Weights of a small GPT-style language model, trained from scratch on English Wikipedia.
Architecture: LayerNorm before each block, no biases in attention or MLP, embeddings untied during training, some layers without attention, local attention windows, gated attention, an embedding shortcut, skips across layers, capped logits.
Each number is 128 + 32 x the weight over its row's rms, rounded and kept within 0 to 255. Layers, rows and columns count from 0. The size above them is the row's rms in percent of the matrix's.

# layer 6 MLP down (transposed), 768x192, rms 0.165, rows 0-3, columns 0-191
size [104 104  89  93]
[[127 134 130 125 102  72  97 123 132 112 181 151 156 109 118  82 160 126 156 170  94 146 154 159 132 140 132 154  83 169 130 153 115 156 122 100 133 119 177 160  69 110 156 118 140 124 151 106 205 118 119 152 135  78  96 113  43 116 125 165 179 125 155  94 113 144 112 169 115  96 115 147 117  78  91 137 128  60  68 176 138 112 159 149 133  78 170 148 122  73 151  74 115 166 169 120 162 113  83 175 125 161 120 142  81 152  98 107 117 177 145 127 118  94 148 145 146  74  86 161 136 166  97  84  72  46 116  93 115 139 129 171 138 137 103 148  87 171 124 148 195 118  79  94 131 151 124 145 191 139 141 137 121 102 136 185  99  46 117 122  58 142 121  87 116  92 177 155 186  76 158  70 153 147 158 148 166 116 142 122 119 169 109 143 157 139 144 135 175 125 155 158]
 [127 186 123 109 168 155 119 136  71 163 166 139  78 103 145 132 117 155 158  84 140 137  59 120  85 128 204 105 121  90 111 185 117 151 122  52 171  76 124 143  90 143 143 139 137 143 130 104 118 124 136 119 168 127 132 106  55 140 132  88 161 177  97 132 150 136 103  84  52 123  77 130 156 125  94 159 104 102  97 169 100 149 136 139 115 130 123 162 179  82  68 134 144 130 112 145 140  91  89 153 131 147  82 118 136 157  93 126  72 140 113 154 114 164 165 125 122 196 156 150 161  38 143 133  83 131  80 172 174 139 183 140 154 108 115  93 148 156 145 120 182 135 158 144 128 120 130 105  51 142 124  99 151 123  96 106 175 122 100 105  97 109 143 114  76  95 103 149 127  94 136 134 150  87 166 161 191 147 183  92 164 158 113 152 158 149  97 151 215  86 139 110]
 [ 99 117 137  87 131 198 211 118  83 112 150  86 145 104 140 112  66  77 169 139 170 123 139 128 150  86 162 109  67 143  84 122 171 163 107 125 157 141 169 121 137  94 115  61 119 109 137 138 124 149  89 148 132 148  92  89 108  91  78 174  97 178 134 167 100 164 138 121 125 159  85 113 144 109 160  91 118 158 139 145  54  91 170  91 123 122 112 110 106 151 157 138 146 148 123 124  60  66  88  71 127 180 175 132 146 118 135 126 126 158 101  78 182 116 116 122 131 109 137 202 139 133 165 130 102 213 145 171 155 111 101 143 153 106 179  95 142 113  82 154 142 121 174 145 137  68 114 184 150 173 116 159 100 190 134 104 135  72 126  68 166 144 171 128 147  98 133 115 106 154 134 132 107 169  81  82 136 126 112 138 131 181 130 129  95  79 106 105 123  94 179 151]
 [204 100 111  68  93 175 169 147 123  97 140  86 148 113 153 116 140  98 146 102  83 152 126 170 135 129 157 141 111 144  55 150 210 137 124 116 188 139 161 148  84 168 115  89 109 162 170  89 165 124 101 163 119  58 148 123  84 152 123 127 122 148 167 152 130 141 122 107 177 135 112 141 173 140  91 170 158  82 156 114 138 121 145 160 144 121 135 124 191 146  93 154 109 144  83 183 157 116  81 132 104 137 136  95 125 105 130  87 136 118 127 150  86  98 130  79  86 169 160 159 154  74 152  91  48  67 140 142 164 155 154 133 132 125 123 139  89  94 138  61 184 179  68 106 107 120  87 147 134 126  91 123 121 184 121 100  87 142 109 158 151 114 163  86  97 124 139 162 177 162 102 137  52 156 108 117 124 129  99 102 176  57 131  96 145  84  98 123 153 178 158 127]]
# layer 6 MLP up, 768x192, rms 0.17, rows 1-4, columns 0-191
size [103  92  94  91]
[[134 120  99  92 159 138 138 118 136 172 136 109 119 118 188  87 122 167  83  96 101  97 140 121 102 113 158 159 117 137 122 142 130 175 131 145 162 139  92 115 113 135 144 122 124 145 121 180 116 124 148 162 119 126  78 134 126  93 177  95 110 110 158 104 148 197 131  92 195  81 116  96 196 176 133  85 130  54 111 124 196 149 163 146 132 148  90 206 117 173 164 111  94 188  96  87 112 108 107 154 153 115 221 125  84  95 104 106  81 136 132  77 153 181 160 155 104 127  79 178 125 118 151 116 114  97 155  83 163 167 150  62 134 140 145 143 143 108 137 136 132  96 166  88 139  89  93  71  75 168 145 100 142 118 158 147 133 120 129 187 148 124 133 152 106 153 166 143  58 148  79 137  89 132  90 160 119 113 178  89 100  87 134 104 132  80 144  85  99 102 170 196]
 [141 194 147  79  75 154  82 181 117 105  48 161 121 133  70 125  78  92 126 158 111 115 149 172 130 121 112 140 149 101 111 123  74 106 144  96 147 105 171 126 170 132 146 132 137 128 135  76 136 196 184 143 191 146 110 158 128 116 121 132 106  81 144 121 148  76 143 145 122 178 114 114 139 161 171  73 101 113 101 205 136 109 140 109 111 130 131 114  62 150 127 145 140  96 106 139 112 152  81 158 155 137 176 100 166 181 156  73 172 161 148 107 116 159 144 178 138 104 129 162 177 126  89 135 193 105 115  99 103 119  96  53 109  91 179 130 151 186 108 103 162 103  81 155 140 130  92  89 114 141 111  96 149  78 163 122  47 142  72 134 142 123  86 120 162 134 110 128 186 104 145 143 167 158 173 177  87 128 157 155 111 160  84 125  79 131 145 157 129 106 129 163]
 [135 118 130 101 114  97  77 157 171 135 112 139 102 135  78 129 115  95  98 132 161 113 129  48  93  84  86 105 136 116 217 156  79 155 193 102  66 187 156 158 137 133 107 131 107 125 151 142 116 156 123 173 123 106 141  61  96  49 118 119 105  80 136 147 160 132 119 138 178 137 115 146 133 176 165 184 110 138  80  91  94  81 125  91 149 165 103 153 131 120 163 103 168 152 173 141  95 146  97 129 153 124 125 231 132 144 122 126 165 136 163  63 120 153  96 130 100 134 168 166 130 131 118 117 161  96  93  47 104 100 114 112 134 146 140 150 163 129 145 164 102  91 150 173  87 135 177 118 141 134 135 182 152 108 147 156 156 164 120  89 156 124 125 127  95 116 174 120 115 124 105 118 112 124 219 168 105  86  86 181 153  76 187 115 109 168  97 165 136  97 134 119]
 [125 136 115 115 107 128 138 116 127 127 105 132 122 172 134 129 177  98 158  50 187 173 192  86 115  95  80 121 224 103  87  82 117  93 139 111 131 149 127 152 105 150  89 104  75 133 110 116 122 150 138  90 142 210  81 157  85 113 118 128 152 113 110 144 173 109 135 153 133  98 127 111 156 121 206 142 124 106 156 146 105 164 154  99 135 151 119 125  89 152 153 127 167 158 129 107 161 177  77 155 163  60 138 123 182 146 170 120 135 137 152 136  73 166 133  94  97 133 141 101  94  88  53 106 149 206 147 122  92  57 113  72 129  96 168 122 166 151 136 113 121  93 133  81  94 147  65  95 152 127 156 113 153 128 128 103 146  85  95  54 114 132  81 126 155 148 123 160  70 177 119 151 121 100 168 180 124 126 133 145  88  94 122 127 145 109  92 154 138 128 149 206]]